config.toml
num_hidden_layers = 8
hidden_size = 128
num_attention_heads = 3
num_key_value_heads = 1
head_dim = 64
intermediate_size = 256
vocab_size = 563
hidden_act = "swiglu"
norm = "layernorm"
norm_place = "pre"
norm_eps = 1e-05
positions = "rope"
rope_theta = 10000.0
rope_fraction = 1.0
qk_norm = true
attn_scale = 0.125
bias = "none"
tie_word_embeddings = false
parallel_block = false
init = "uniform"
init_std_qkv = 0.0426
init_std_o = 0.0087
init_std_up = 0.0426
init_std_down = 0.00753
optimizer = "muon_variant"
learning_rate = 0.0125
lr_mult_qkv = 0.7
lr_mult_up = 1.03
beta1 = 0.9
lr_head = 0.00617
warmup_steps = 118
schedule = "wsd"
decay_fraction = 0.603
decay_shape = "cos"
final_lr_fraction = 0.05
batch_tokens = [8192, 16384, 24576]
max_seq_len = 256
doc_mask = true
z_loss = 1e-05
train_tokens = 101900000
max_steps = 7114
dataset = "wikipedia_en"
Each number is 500 + 40 x the weight over its row's rms, rounded and kept within 0 to 999. Layers, rows and columns count from 0. Numbers have three digits each. The size before them is the row's rms in percent of the matrix's.

# layer 5 MLP gate, 256x128, rms 0.22, rows 96-167, columns 0-63
101:548494500469520451476503505509532437480504569461567545466548520520503483533488549482489515503511549518451526481498452451499466472495469458488525460489544508494515479537509494446462466449547428
111:434509469500517558538506478524542525579370511531470532497537432451522524468550514464498489444533477512456502531506425533474509541532484529455508465469524509427574503469419486419506478463534528
093:502629544537509513537539444521409507449516488455559504459529476491513491504416487461500499485434562459541482516547485550497537571514512496475456528504478538475493546492531503482475473484524541
090:468467460493468568477513408497512458488481511568569496430519511471523535482484489491511568543492489525458471556489486543456502535495584492478504555505479517556501494485452571400524447498423449
103:442525477553448531514542508508542517529478534503455541540560505454501441458533551502493443478537507490517551593559386580551563498474520536532524536539485516547519474519539523452460440515495434
101:467492469575487548526477471471514513474508401503451511500493523516505509501527500564452475448571520508463447509557506466516426495504499559504476490502453505489535505508448451535521489536504523
094:575476493458493560468534484516487504534503543476522432505476585545519468497490434458469514500564568556488497491463531448448501539525515440485533475531495505537485528518517455523530490500542478
100:495497568546520492514522583478414474501571568558535477505549532504458501456539543578505538544597497480517389530433435550542504515463506482485496508462546481533464533479503443556471456447506511
100:501473530552485494466436459462493528473531469495520495394507559497508439524457538528457508434552476560487476502564539533438489484473454523559578494499491481510505477470445457476498533499521530
106:427414499497551428517520532553497466432541476499499520462558508524421557491436480475562460511470470471414464477517521524495499449481515463490482504522501496489433544597455490482473513475420450
091:505529525479571463462538480436505536473533549501511503432539470449466530523488508451466558497542447504506460485489551520497604464532483414485512515597468506527478549490522425503511529516530545
107:529497531479474553468499543542453505516521520497537520442528501550487497524580507496526466413499450541483500476499445522464519541534573537544466456491582542489528520541490549447448438510506469
111:468532480535437544493453566502522450516510446460498536478498468482484478543464451481567550492554531502478473625530416538468527504454512463420500516483509510445525476467496478424505510472507535
094:528516503545495498498494569449426560565478556442484480488521441479521435488519559494554551482483512425526489398508516516471501578576491486423526545490578576517470480526511486481575511456577458
109:512479476479544498622453475505523439585488502439437460517488502525484404461503481505461527442510527430517531465521502489481535531537514451489505499530451596486552486479440448479598513546464463
102:444543538489438534583513520463541443518523510534525531532520454519501551549473537468428472547555504430484516512506447559573528441471486515458505547521538520573468500489466440500592504432466523
096:568531481465497525539460527549528558491476544474494478469525433496466587520525468483462477506482530480528449497578510570559457577445448484508490444451564559515450527512432555518574561359450508
098:536518461505548431602471503502496476436541477516519500443495602510500547507504462568522571529529581501494516497507537464520494550587482531563480529492542532513521494462464490452537505430523498
095:513523528481536554462542469505526464498450491440593415470501468444434531530573526492481501492553573473440450551460574564425490517614521450535498532484482490535519456550515479495498539529488521
093:467476513429485540486477458466540583459475533456530482423545536490549542484463437507455499531536512432497409567395517549490498533503559563529486489460498518484483494538562490443519548491449540
106:543455470498490525456583506490453522490502476521505489456512475503513514540569544536452548503511488499504479413492431498460488514486559516512479560498420484555518501537504510496417512465464429
108:456543548550494501532469488557463450501482529489599460500529583519522500462520486490514526511567499472516498572519473513471450476532471549466527538542525525489565534564546461456531523523521483
103:492593506542511473557491437486451481482540469476516547624476522464490528553494586586521541506552577481492471507509583537494439530508453506481485593569509506569522495469495510520459452512533562
099:483564438528494488496518580554548479468485475448449500475516459428452551494485516480523571435520438483560449517548524532500538412499516511508495496531479487604523520566535538476458486525462483
100:522558500476489522501574461602515509413468514539515416435441456560512499498561553531507454523505488449543492514585456566495513516529543496523483509563492534510538540432518500455504461582599542
098:535480486469467509579517463477466544487442430526469482508512518476474499460562505442568523507524492535556500515529422489500539547527522507466478515497530534539495557527572438554598504497505557
095:518513515453494472526533445482529540598529514446550482526484437502472515509565451509484540502539504546553526447502555491462445538487475519527588475483586524462452497481574490410550539510512471
101:526514481528418516574524550497440511447453525557527534547480524463508516450443551468453508483467522530550487555468495463492454537508520509506465451494485485473484536564445496470460460539531441
102:522436489548539559524481503516481465457621521549505504495500483485485500473500518465508501521490495478443492510545503529503514555477522471477517458490542480462592499548465496511553456427404493
091:524502545495502505461501507467471508426506543449511491486432465595472602488469511487463471488499547507524504487520558490500514574471503533508486538513546543500428524443557474525527478527467474
093:455499538474481440539543467510519544540461513453544553467469505520483562460451465458478480493551465483531492564513519469442467497505491535497545470465544498538533576547551536538479516563437473
091:460456495498484437456517569499557465545465526511514445471492438543455494573530430453458543468505542446551473502516512492466493538489517449450508506497423513510468534539622555464474492566482541
104:499559504577590477450534492486491588480508542528579438525541481519524485402503531478508450516489500505445496518485487498528470532439500524431537403500503555507456538484506503507568427476484560
104:488508445524416483537471506524506444593489516504545453366474504479530545520515485468500476479604464438495481500467518506515470493530495448552490468524532468525550587508485427486531525489435472
100:473487440485487479544543491539549450565506557521586569521521459476526444454396471523442534464530531445523541497548520494471535497502549465484505479533527479491516434532503505462548538466504572
098:500533460508433469515585477575508532516592511517507438541534447485450553482477524498496517444465489540525466471484477576540503536476482509484486524524555527508546426511486475521437522400483506
103:506519484506530474504503495490549500526490487526542530416529480526479551538566456553484502508498424554558467498495526498510461528454500456506446406521537470534473470494487486482520505511465502
101:473443485463486562529532559534471493522526543447523382470533484415465487446513545539572446441520483505462519560549471447484482493553494548509456515569469444479509468526496492478476513447450405
111:498461544537525591502548474512442482500530553535518518426583466491460475520488438561562494571547530512468601507564498507481449518597539497577497521501510512540477486493516480549495514536534577
098:472494588556471463475592481517545538500501514461582537439484434454456464551432531494517502498544537483516510577532563546531483564477495571554515541415535470501486452485525482465445551555475524
101:503474519493524518534512450588478457509549468492538431535543522471469603517511508590457515452501557582498498542515489469535435448548527556478560518452482508553518527488478517527496488451561472
099:507521581476498581514422453486454477482502495497463443509498563497494547546481502512535493544507595519502526470465531457562507490456487517554475470413381551467543534516519455475496487493484491
111:528444493514509522541519460536515556480504531555552504507535427457507506472558542460541516495473473478503510533578481576516526548485510496556500479580455496471516499479565537410484495505510563
112:469528555526456515471537485432510549593493546521534475524515526518390426574478514538512564516505491493472498428531464441520530505519541540539520522478506479457490486430597531468549508497527466
100:531503548515449468509541487494478496540468514449422442471527467450501514483466471468545473524567522444486511474511463542543479509459483485589455500462464496566536479481467483492564560487534483
097:416546463542561492473550390541524463572495459529544472592523464491490521497432441510512481517548510564462513448467492468501519511555457489481473511489532469551495487520517515452557425475529491
096:452515556504419451483458501485526454544550447495444528464492534443473552480509503472475492478577512463530513510499479483523490533480568475504597461458483459506485533519517471497479504490528462
107:459428533493493471487481532521501506496551528467534511506517454467482500560534436557511595502544575484479550528489542508471470542445543515513536503531530550521521598482518467453462368535482571
090:436508508512538568484443509519530571499537486439526574479480446513532487441521478433486542484527523479487624560611480563527473517468467521513467638460493513532492509511525513508528559442482538
102:429575549509497517496568444513476462459502483515536549475548505480463477551552523493515476533531514516526475562574545457558545502504479506483508542488535468585540598519494475485468501423477457
089:478492444557500465503480471541450483460454491484510489434469471521500518522473531501478523574559508494519574524578385474480516554554518539604521571495518534553518519461556497559497511513486452
098:462535543528541442476521427524429596514434571514545517512545494497413446525547499527438476427506517428490505480517496457525495478529525520433547546473454491515453459465511513532518503480504517
104:479493584492497492560490496506601434444482455439556541520506533470477540403526506465535540496523606417435405442551442485479562539520488430464475500450553449434459500499444526442539515536465504
097:567562533495506497527525539562409444460527506423526528493573517473516512540542462495443597399528481453481502486523567518443502522525474511468541532519540475427525485498546535507514570514502482
106:498423432457538518539470521468586487563497455494476479411526481515486528475478589507491511509554519504522569438442551495485481494565552443464446449451521483507500529428435524464460471457476460
086:482501457483403462548567529462535434528494602502559549516531500507549567476498510499531478461467466470483512531489565449509438468449526454413508591481516591481466522406525444541480487494484499
103:483480512568486490538480422424518480483512542587486465435494522538563514523472603588488510548564522524487517465481509452449511559456478519472504480481483493582577516515505523467563465451456507
096:461510507564514518516495434531533526424507506540530507496511543549514498518534537541492510494573470439479569522455455513494525500552598514485529546510523452494507493594532505440535491460408455
109:530586449618457490543448491531513430500490431460578494474578493440497565498487543444515470479437470478465504532501474494524472496520579477567511470505519485547539441516551526395540502462543556
102:515482562465472519439519482567479506497484472462515532462547460515448482451504588519497537472522487496504471579496498529449419551539503502457487485531521511459526558545425492494475475473450518
105:523530481561478504552489483461467493476617534534563485439503494434507544529483544469504512507535508582474498481509513484467466456519531510434452527420485537502585461519511451454478493478511525
094:488569455545457524516385544498469470487587478513538463491531518398492543471426536498548447473550569489486512439499528447495482585477522495525457521561493541534524502504479491485489484496544515
103:499466520502463565470534526460481577522533473413562504528481520474461559464478536499556521512564514466507510499502460445448572439456438535535531583485475443459505434493447565522518489444489458
105:506541520462525446551482526505476496540479509523514529504525356457416489528496496458505501469541493517456473555514532522448474554393499561510542502467511581521542509478513523532484551523487477
098:480462488544468520482544482499441494539479504497519430508540477541424481477566543484532510459524539508492458537460464575499502520517556482610521558488522524503520523518502554467474458521539549
106:497523451539526486556459444427506573486518535502530530432520471484483550514420505599518465465499525487536472458530473465454430539540481523493479507562516522476506539462452407492504515443494472
087:548496485451541563527564556479434504527572454543539563573501578524528533484538501518585562459534526492513495461476536570504486467480482511543558507467541582489494533443492430493492444507514525
107:504488512544519501496485509554474566518478495502507534517503545486440467483473427397496428535512507501564569552515419487476572556503529501471540536541507575521517570507539484488503453392467445
098:455439473528505542496478511441530505494492507464503547576530521546421435454467497479486513437486473500475478533520479523562404584476441542498550526501473478422480556512520429464518514515468498
099:417498539556525478510591488557507477477520569469474459587522453518488489464511445527457484412455482449428476504522524504537489588480508503477492489515546556517506559486486557448468444474487473
103:473553484552515427537560448585522437508526511522565520490445496511443471533536499475440406526502500465530521511527522495448526467580522469493456556498512468483476578503488479421460502504498426
103:469462493497482512530523462494578493529620510553523533486445443562486534456521474509456535453501441495556538455413555532605471555494435513473490519569500469465482475465505470465496540462495507
# layer 5 MLP up, 256x128, rms 0.228, rows 96-166, columns 0-63
099:451498465512528494436443535486486548463521437527521562532521579470486535542492510555467522444509520481463506518556505509464485481493554460495503503513567425449493495501441516450562539473582581
101:472496540439452572525500458417406561532467436529525459547523473460508531506584514584553507553465524467508515442491501502536547500499522469534479495537500496409562476435481459520522490546559427
092:551480479509487549456451525536467478573509582469466447499503537539458459539473514462520509544517549479559465447493501501529527514572441557487547455447491554491478525517493463488465434490444523
097:454552523496486535530495518525458470500528449471490551530459400571475456427483456523569476500453465507452496458508505419478487532446506555505513422530473466436518520446534557497477467467506478
097:476486513570479535555504475463497452525523451488509518527562554448444487483560455493509468499544459468510516563420417506530601531505423479504520501509531555484436499493451547522541422487560501
095:527490510536550458458500515546458425571532459484410477502483497531514465461501538555557495486501424475464508497486457525514529474469517543493471545598499508502492530520508610486551522440531507
092:583436494473568527435475543546484498466515548428466459526492475478503474456549479502477495415517516495416513502499513534511506524491493504449502495501475497474531500479510624479499485513548512
103:458469565537493460454509510569448513487499444529475505482545516456501533502504547461440517556479472504528476431437456529513519587529518545497464559400504478492519428460441552421474436476497481
102:510568466429458506489574536511511604458522545573439563481594502499486410483484553501530449452516433501455514508601553527451468492473456495431503498550479448471486498516487454481514540480496465
094:403485526560584506495477434568471492486502471481480553511523514448424412463508492486518524472508430488482536463453528492468467443474517523512525545452511433534506496474514520492508389497559495
086:507441528503482571512464545558524408479425514519515508507512430532509549452500516545576499495438549459531544460497468532522507539477548547484506548441479541554531522491579520502515505513460517
111:467546573469535495535547483463559511435596520458492496523506559445489487521466512460525506522568451586402525481379504404501474425530457510489524488425485512494482515487479520542511491539558544
113:499463495444441476535555529416520505481511462515475528395498469511504554389426512490529482486550506527466431559518436442474491567488508472525526473500490493470534481400530497488484502468481509
102:502441435435562469506535482464559466560528497517445438503521505545524445467507537424451446438544538500486473555487510412497430553513486562528519550512482485515503473482476455493463510560513485
100:512517460449462516535510551462622461481498542453457415450471462549492475490520526467549492482448512482571521524565464484423537550528539511508469499537558498526536539480442441493517556430446511
097:524574504475454487488473494528536451521483478450482521514499494493509429480497495472531458469473509415535512495450525497500548596499465494560461503528530439463489495547504481488539414516475499
087:535520475521500455527467599462547510543511457455501442524538418477514475491567508431515569517484523492486549490441472494491505550432519570497550516508439478550469518497586467547563473548474485
099:538504408454506545510522474484490477521531527510492518478494501478484522498502450498554467496519466570500428571482466500505498561494477508539413528463482573476577531487535483523550500538456396
098:391510490499524431458516535475540493501433539501543490476488500541518532487488521514456515482491501502545476505460523546481520539471585496470539504511522489480557482617552565494490460532490569
096:522483537467452439534514495442594570509508494463480450459581502499421448522525480476548492527563544586472498593502493483540476476538560488526449483487499536565542513462483431513547467519443477
099:429485550520472481517499508499545400501575516517553566593539464423538525407500531498445555492517532485479516543473451449427465498421494505515492488541446525407510539527462522508488549529444557
100:507540493491548526505532534530490527531490474486474481463481475530477429489501550432448521516518466537528474552484509471552507513539488496511510510449487492451480585570552527500508487544517401
100:608536519493506479423469471474515444479526465495545482518558439463513561511474524564534507455435506499459421471543520505508539434451572598532489470514510510532537456499517540521496526486535542
109:516413537486462467531514523432539473497536554489492454433487506538491465462546465508402564400559513528500480444447481497492499474494505512562492455469494508523485503545503469455512503496546505
093:521487531542458601503516439558497547466502501458491482476482479547584482511486467519509518434477470460562541517583499621492549493477558520546488482568570513553533512519506495477497502561535469
099:454500616510471518499582456442480462508463515516484508466539479499460504454502537520481527467504524512460447420476518477460535510469468442462566528504479528493459510455533484600516548508473525
104:571473508486571436513511466457411484490497497526477480479545433516551476538493505463511515544428506554508478582577476526518476494492564497554465414528476568501463497580552454489386527496596562
102:470488508584567549468453541506416544506432529541564514489426478423489511467490498538473523510485498485530435486555493470483519494421468609405547544497481498498546435456479515519426481520425483
097:432451496458482495524462483520451471456516506517535462474485481455439542549529507441501502511504480541520434483498510442433522579497536548581461474511530546445531527520513446449469514496565555
096:532514596446467518433504570546510519475456526570493530498572513535582498466486535456533534569447493498513475518477433515427552460466462471515539434540468527518506523515434483491523518429446461
102:546466519434585502517552490525471484450476483565570468486479521487470503549483426429548505543529377477504522513508523534504448509510510448513526476549472505546531532510471498505479538576561509
091:561502572510528463544461524457447490562482476485528481491497465532579510555480479533465506484525517490421509528379501484517457584485525534477490456441449538469459528564505464473547473580526550
107:496455481448423470501506473514455444523519600508456550466395482543458471483565540562520470472480523491517509442517463553522498514547565547502568464498553460542405541549490482450598451524527555
104:491484478448471556511449554488469532438458499479473534448487455480464529464554515480486507515502460449482554542510524599538475544495485501505489465426408550533547534500510601544492414495514456
100:510420478532498481564523478556545457496515471428436512532555474549498479477520492520469475455542486388570445516477522496508500452473537465480500511496490461500454499526598503560498490467540445
095:518466552504413455446410484525512509553532485472483514459530516478454454540510576462500518449495551431465474461454503506468427530474502503501495499498463523473487451575473558592484477454554490
102:495477408470522459526549539526549544505556488546494493463552470439475568413479464515507531439581534510558478483494556526475462501496463540514431486494499373525490468554459531452511440526501395
100:514459482488492494447527498583585572427515445527465515503552513555511493547510493512496496416553411509449483509444497585489498484541510556533471548502533529476501500539501499473552489489452415
105:544487504453552541588551468465490475499511575521434485495491474530522449514467552550467600572474483485500483489502537494550475538531512490526526453571528548460531490479545474531458584469478543
101:560484448506442468520437440483469497483435536499531483526447487531547502528568554477483556465517451447433452437489534556504524510532490491474507449462533529456576481490549436498543470545479476
102:535447469446472545627490469478546531528498502470499471501512604524544613475503492555488507530530476511509505476589441441533437498475485511429550543512497479534557451536445465511503549481477455
098:543448487410514490483474479475567496456517479504481534502524473527477447501421543421534523531428461517450512496571468533445514461478545450539528543505510506571472537508425474562584497472478463
101:500519469460498447490447443521513559529544504469495481477450484584528475457537510503498550470553568498621529513527530469502459511490476460502429523444495477465517493520491459521518475492521437
108:549472507557513531524486524496511492498453530511430491412507507427468500480519571512538475486512572513552501384478468570417500430527516505505493529463461513517554495462573455458504512505494555
099:443477456498544495520453480523499468542479542555484490475417444446478526461442460485487494427484523481459506553543519483510439559534525411475410543527544588461510465509467459513449459487533589
101:481463451501510470506464545542502467497592537432456550444504442464477535427536467483498473531545532538473495492479523487487540515567470530507584556539494513458396545473534524494462457503498457
100:492465499451469520475445534518503442500457462522547501529453562549448490498475427517436557542550517458513531455513598490474506530498501474515464463434509547463469504539517500480562519522487463
102:521549454479534538540432453495527468464512473493479443433563525461486497510488554417507530469485471513490522507526490489500503560537545513476492506514472536451455444456575500531497499584572582
096:531471465460583553583533482497506504469544452524580525556514486518557537495485499459471529531399490502521479485514557513532521548463549557517505513520528555472579511540538499543521510483452435
112:424521493491473528455485412441525574486521489464489528522472492454522524492519508538493491464509443441527483461517505480490497466508461555510491492506462487596523468538512583529401427574495490
099:536532500485600552485546433497459480519488534469508514548589555546593449433456452519486475517485535487464467518490505510439517515523515456430492463535542472437523467504517597490498367487451483
092:477453415423569484484552525503503440542462528454489457458536490521516491486466488443515488485493503498507496468535449482517472482579465520583437471467513451414497496506480474534476515516497572
097:551487447440489494497577489548467524538504502511458473415461504514459473521525579462481488519433478546463555492457482474497478490456609547515542514485465507496515502569465517488525458425452527
102:546469519463482489483532542539491466499504542464515435539506518546493549462503486527507535442462458494506452503507483556415498518486469548538431589511587509489511466522502505483530482429481478
109:547480491497526428449464473509555560513549458499535578556442468568505495500476463522443514433514498481481540452474496529462505525470536496528554514460453465471578450555476491425463532510512539
087:487477524496540530452555519525460640513530428419506565513445441517498532530521514458426496539437515518520554496521487498479456503492454528524517524531521582503506624535564511444492515530483497
101:428483530525548488461501463554520477527476548473560508488509519463504492546447492469569554455583532479399556497535476498483431507512567507440407516409574466524490515471510538532446520454494516
101:487494446438457505504477556479447479541419544548460557398548452525560514527457557499442521486468547426469476524472466515466482499492502538492501444543523484525463470493550473386504507460579502
103:582445528514532541480485505548494554476533487503426485580482449497504442527434531522539463556536543560478547436513476526512537469424463525511571552458511570468515528449485533508547467420531562
100:515507476506528522484531451477480463489524514497489439566464480504510508560478428617467535422507506501547441576476482451541456499451482560500599558549448481413500510467501493530458499559472482
108:485536456530482472431535476527449454535455462481516519570595505505468511559455476489452444470459492464431520475437464424474490565579504536509501459476531465545482510567560458498490491495549493
103:531454447543522491527482522465432495469461503482570472513481489497472528535447531557575521489553533551551520555425492562554507515536564549535512498451455567512501474486418562469575489496484573
108:481511523462455507528520449526505436506445498509511530517517533548555542476463541533539486463498500440486472540492513587436560547498473524425552534508548502520473352496497468490516476452447483
103:525421522518531473469499505491461466525477542471534517561422452379506465503529565486498465428553550509435540430507501512461498568460502529495472484481505454459432469453481494486436552433492496
102:497486532502572518537540489494548410500561486480521480500475411466548545441483533514539509454521455467566413439469505524422489562526477528491521587547527501528468561478507572535526521565484530
104:539493585474517531561461553517446487544595549445448441559533472548496480438504490503559495569564483451520490534516537488509516499500452467580477422507485512516496528554523533487503459560528524
102:464419469504520528478506474458516500526400524574530538488474474459493540505529471438507479492452447507515461498465509472481449460379458469487555492467544459520446439479508471497516512498428443
100:534554558481450524518493410462491561495539579414504451488453495523540536431442471542584448529511484492519453465423510502523478475508503513531412502458478470453486528472512508527512517523564547
106:456539520491495483499479449468499463461486457543480515490481477521585535550509465480544451494454558502485508434522528553461530516592463464515468508520449424489454477444495424432544484505547467
092:489561441515495551574495480474490519528507452575511510435516555574533533525513542494550543481557492492481447569503535556449428436548453502523478501539504514510565411486568517485507547486513522
103:561508503504510486538435541484575499537436500454519489488454483516483470444489473536489454433443486459590460523508584533502523539501471465413532567539484480467472491439501520436481438506468507
# layer 5 MLP down (transposed), 256x128, rms 0.104, rows 96-166, columns 0-63
102:495481510531539579533447502580530482449452464530491558471503480530458538475437526535514510524615525514502417528439557554451459547545489566487535465505509506500436532491473527520451476519493482
098:546550540515485540459533438493474518429446490498493516497442469501543440544419470532529518470434513457482418463398542434517521505492440515533542435489470463536532574458553483514464567513553521
094:439468462473489528473543541482428447456453518510554523483423511451552440619473593467519538536567465497558504512495453465519515534472474450466513601542389502528512492495501456455475523477486482
096:479540483543441572531512502539524448547484506519480532484493501497462500464487495468522509490367527487502489533463502531517521479548525518557499469514506521488580551501624445481454481497531518
102:445537532537396510554538524478544473514508457529493493525483499457599450497547576450496453562515537510407544484538474477506584483557525538527479492429520507404473458462544510440507495502516513
099:527509467534532473537468545538466525461434509531542508547483466474517486521511545474491445544498467491430435461507496510492485490470489544541500433531603470477482499502540572548497483508492538
093:510452465499543467501500544456463531435440449574523515405489450534473513528535491537505556493484510439508534539487454444495458512499488473497508453467548439482518453420516496561475524430472486
101:498493457508517488532492459541455523482501453557420494493456479439460458495512464485542488502600482532457538498487573509468396498500501540500426499477506518448493494475509451492551514461528509
100:497457418499485478517510483523576487521501555548633486477490526578472551570549511473521424502412465495470483511481514517547534437519484496491460510560453456517496536498426544464480450490468527
099:498541449482484543539510416462490432521519555521551500484554556504517494535393527463576525511563519569485529436530480508413512473493546563492509467471499446527438421539507515474458396466506526
089:483516456465485516460459523458492531486469489485540494534488505543445488468530588422484525480553527572532496530500485510493473515476519530536475533414467557500545440515554426546452551452516470
100:458485489490468436432441396514515490504505478511513445488540544494460558484474447483473519506606508467456495584525593457472445509550485517484516510526517511504569512548563430442497456522488474
111:459452465472494514539487582499523443497509554504529562461507499512467524474460534549449540504513480423453511542452481567457522488461471489562476435471426511473520490511467479528558514446532470
106:536541445534447438504546450477455456517548476497500447429532491563508522506474433481415500442611499525502531545565456391475467455486445493509430463444499504463527562480532511451543463532501477
111:541512529518443457593485549514523489498535555480593519464486474496446514534456476446481564498530529474435559524514471505485505533475487478463556495467482494496505448493528397505531561425538555
103:447543471497535525443520527495473575498542462495509524490485502467511519436556493495561477508556518496472485483448454527541479422566519486571450503512528453542498503561467454506549528537516568
094:552466521514467492560504447583468554529496498479443539539524501528503478469486495509510449541495505510484454503490470506502498520534452467515534462573536497445469576503538409525518443497540491
105:539478504455446476504511509481450545606538496490515575482537457518477522489475455500536523545628438509437558542512492435529460532429476440416439521454535476519508445466560495523473487502514527
094:457512468475519519449547533487450439431489463584454500533609473498531561526497507506527536430436460511561483454437518562481526489497532515435509507507448531525470438444470532430545477515456495
094:514472551499481580527505424459476447495524534484509526430473512517461597436450481455446556543591472467484543531501495505467520583504487505532485461485529491546449490528548556471504483541552516
098:499458545534411443537447478574504465483507492444452428499553517512498472484573492550528549476542489449426462544529546544490541477512527495466498552531574445457531480505445483500493463475533424
102:418517467405594500505484525439398572470519463451470491546466446503529521551554498479526444489521397564553431519496455477459497496524526499521531582521402532483485558451474486561512508504504511
099:526466529529474552494466527512469411523549483467474467522538526534472531448479535566508476571547440564508448543539440526555459434516580498485480394484546484416488555539485547503535461449486453
098:485543473578522544470508473516515524442465463528487529524520520439516538480496564464513456533481431466452546534514521478539513509498447464495534554507487462496473415508473546542441596489510482
098:479473519504545461498456565479533454593458442487459566594521522508491564564501497524538510528509452567507522481430533438458516456479509522508525488477469499459498486539459541524483482453485419
102:516484449480488505442503538505468456575515546489524536453489562559469498512455534450498468511593480500583529467586480516428510528521480475406554539544469454478448499482494515504403475522437520
104:508480491550502505491496486509399455447447553535491525555453471553449474495493419450514520503533473538475481533475513453488473504483493568482465527542547398448584518570497478454439500582476455
098:476569547441512506475549474458437483513461491516431531470561496503509469485567503576528530547530470520482537465434491455517444471543563467486541568495496496530497548524480532508524460533481510
103:529547560495527487558466539484465511499511554485484469416579530498514520515484542554452459545502469523519508517547488511448492561503491514517501462464449535522455527583468500495537459509517438
094:538559481574497475496500576516517510552490524543551523487498515536479522496496446597494506513401487509563577468490504485527464517476420546469489546513536451502486479515467535465540564467498577
098:532514538396427505542499562501476518464465530565533542477538520473466460392496500518493468531561507449464571456499572471523586501501479405533531459462434515573473519547519512443519410489524476
093:475559509490502537466450575460463499551535492519521436530474462476513531522544499494542534526529485501524514576505421605484537485410537519451504504530543456497452466470482496496445488419501490
099:495514549530478587513516345478495546502467490472538422458480502475500544488568465469437491542536498572472527512446535440432476522484549475502547493573513490494491493482498502462544537433547553
100:484504431444496516482519521567495538486469462572460522488557472494518555451528501509511526510481536486519422516448505535451465493497535542530498480433513491533572459536534536478430512513563586
098:445516491594472492507480445513462408483454549490448488522481540508517470568547544511454530468578393526487527600513463483539401476492561512468527491523528498589514489496534451447485470490541511
096:516506474480515487376551472467481454544564572553509601499458515504503430466545619491496410464467449511505533529521487503514423431472509522428444506488550528493556508491544509438537556504546534
103:548473475425546462514428521563482425504522477473446477496481470516551469541492576504518600491535511488535542504444436550543587513489511556481488524517550483564529524592459489522487498430524427
104:518464519541510465475499493432527476483538493594580449485416462497537548458448452549488550508387504562499535469606536482522444481454462549488491483483502526469539522496453516497483564498567529
105:536601554529463471481517487501575610552474491501457580518488545483531569486498522497487468475510548456532434475509433486444547508485458531541543467471545559494497412540504572543529499462516436
101:536516550501522510531458456524432465510522497483450487476543553489457458507543475502512491470547499547542492584484527474485509548508518517467513478577479514432479558543509548465512535551460524
099:484552491533544429468516537502536508547532506464527502525529546529469508570547416612555467486468484514513451476488545533520457456507528458512428496527536452461526498522475510423506493458528441
095:536480484467471456480535456505459506463422568491494555464499504519496469490450483498457495438555499472530506550466536486529459513590471445477491535579526520553575512496503539494530528527526545
097:434490526519472431456527556580483497609508472488508467438527465533514464488488400507459494522525552472542488520487543434504466476558495461471489511510515556480503553529475496554525517530447514
112:519490504425562499510451493577526490560419471500495443576504482499448497509571515541494544520583474511512483468466450493576485513515498544492476463479504500491472447462521517499467514453508585
098:434505483479482528434565475450463536507535468451483503468531525509498432494489518584540517514518524531519507582518509521491536485511459499455490479509465418467506536449463405539433530481433458
108:558555553505525469471512470454456500498402482508446495532483457485501504513488557549494587542539528501567442469410509481514416542473515548497462483477447465525452510509390494600500558462550490
107:442541558506471472484483537439484516531472541517516471523548562487474478435451468466448483550448532446526413485547472437503560555490439489495526540535485497470554566504517534449648515481532494
109:480500519454417492529545439525582427485545542513540487526531422527435474470503514435515518464582496459577434505570538487489504581535509475478471486554500475516459429529586497553456522596487516
093:501547480526452577535479500543465474464507465436449461566474456393512486587541500528471524459511519420549547517502548483563546495491531465493485497480465516444473473504542488501510456484519512
109:545493543471461468509541503467518495513478539465443534430546486409523458477502435417512490500489531539461517497475513532587505513442509562469464495494487498469553456539469541494488493541530508
094:487562514473506467475513549463576408455515532519481526547543517507533529444528612541493537451455485518589503584497504481450486479552494500540460514489522511441456401499530462468503469498495505
095:377514443543509479495560567462487536406498480466441519508523503435456505492491508495518445468501484504576473474503454475471532526562503533542497523506448502545492581534485454561491559555556568
095:537510436473565437455509452537521502479509502461460536536486459403555570515441444504565459542564595475495487532546505498467516497549535546501452450515554452525504438510507498544454494488508457
096:455512522562483480494488506528437588490482461477465459490470506450518538531465424586535509472501468509445502459509566549531398497507492551442528504470511537537495517509515492487520570565541534
107:461509521540538454516441459571463505531495509494487435447504487504539513554478518478532484524618465472509519462538527550577592461525506497475501556532522458541541520522484502471478477488523492
104:478494549507545515553507445527528592513542474491522498501464473487496569532500535530471544492513452506545520579521484463439579518554511536549474488489495456479519470534489446404539387497497517
107:490529492469532492433508485493444474537492510466510531535472422463504499468474464497517470496594488474508405543512540483412457462543609491449486536498577569527481450552552429467456500483459531
101:499511525455501493553497533550538581520456482538523456541411559494469536516519507538427530581549452466459578463511485485466450545526487527488522438531507473481477573549494460495515522529467578
107:474401447523540537538528427502464476535490567452491468548478536507485454511485424487496536469650549513461569501442512526498508561533458520465509499457490492470491531436570505493582492528514556
099:557481564429428477525456474449524519487524436557523516505480520452494507478517561528402513559423541541503466487552418494553516475488437540510521482452542477493509503457531439538548533488546499
102:537521478475511480532476447502437519484512482557510553418579451514499473516453511527563446521448594485527505501527504509488506546527514501513571415477557473458464502472483495543454395500564512
107:477514478513559433500542491495560482477498495498525469449412479544469453512499503484482557552407514399569506500508508500489466466513538538447511500564373504501505513489437473505509451524558493
109:431506541513500513445445541550538479527509523492553593554480489540570514437568518529506483515488526475502454541515510504431517537438522486458520496557586455442493463510480518513494505513490430
109:448463516507485465501517461540505391560522519510547527459494487471592554574555526511454500479480576458441522512520517424504508471485472410492581500457497487464559446489494474555522511486512556
105:451497463485568511510481438502506535410521518452505478406556493500573564556484434524531492540449429458481459474471557452506531489535450510537599466470513477450556475500456491455513507488496540
110:491538480540483426511503539563456475439479465504481534510552525637510537558501449576463498494505484479505491505516556432486512512479498512453501521496577512471523480486464492525455542481481460
114:465424501513534533434459461482510451581454501512532629536483513549452524429467434533509528517423498484556478484495499464510531502444523552487518483497604462545472428528528476545538570572448478
103:443542563516463473453473513526437457467436507511533535481490570493466541502515555492468427448485469494520462536497528486460541505530553489497435527564534511527560536481473512508465478487480437
103:528504491524524520482484455522569496456546470454504480462439413514550488472503508504544561506392533468525462466478468508526514552556547517434436467521435600504444528458527500535542538547606471
099:493583521509432553486479442506406477515518470531475524592466533520561458503490482491470529459470560483496494515486545568490464504493536434470528485516529499514470481521464403535529576515513475
105:525462485514542509446442460496503524506527470514489511505481509505481512533454570424563482568498540566488522463449491470592539468500451451450498564499502505589406512445484560555574523520467510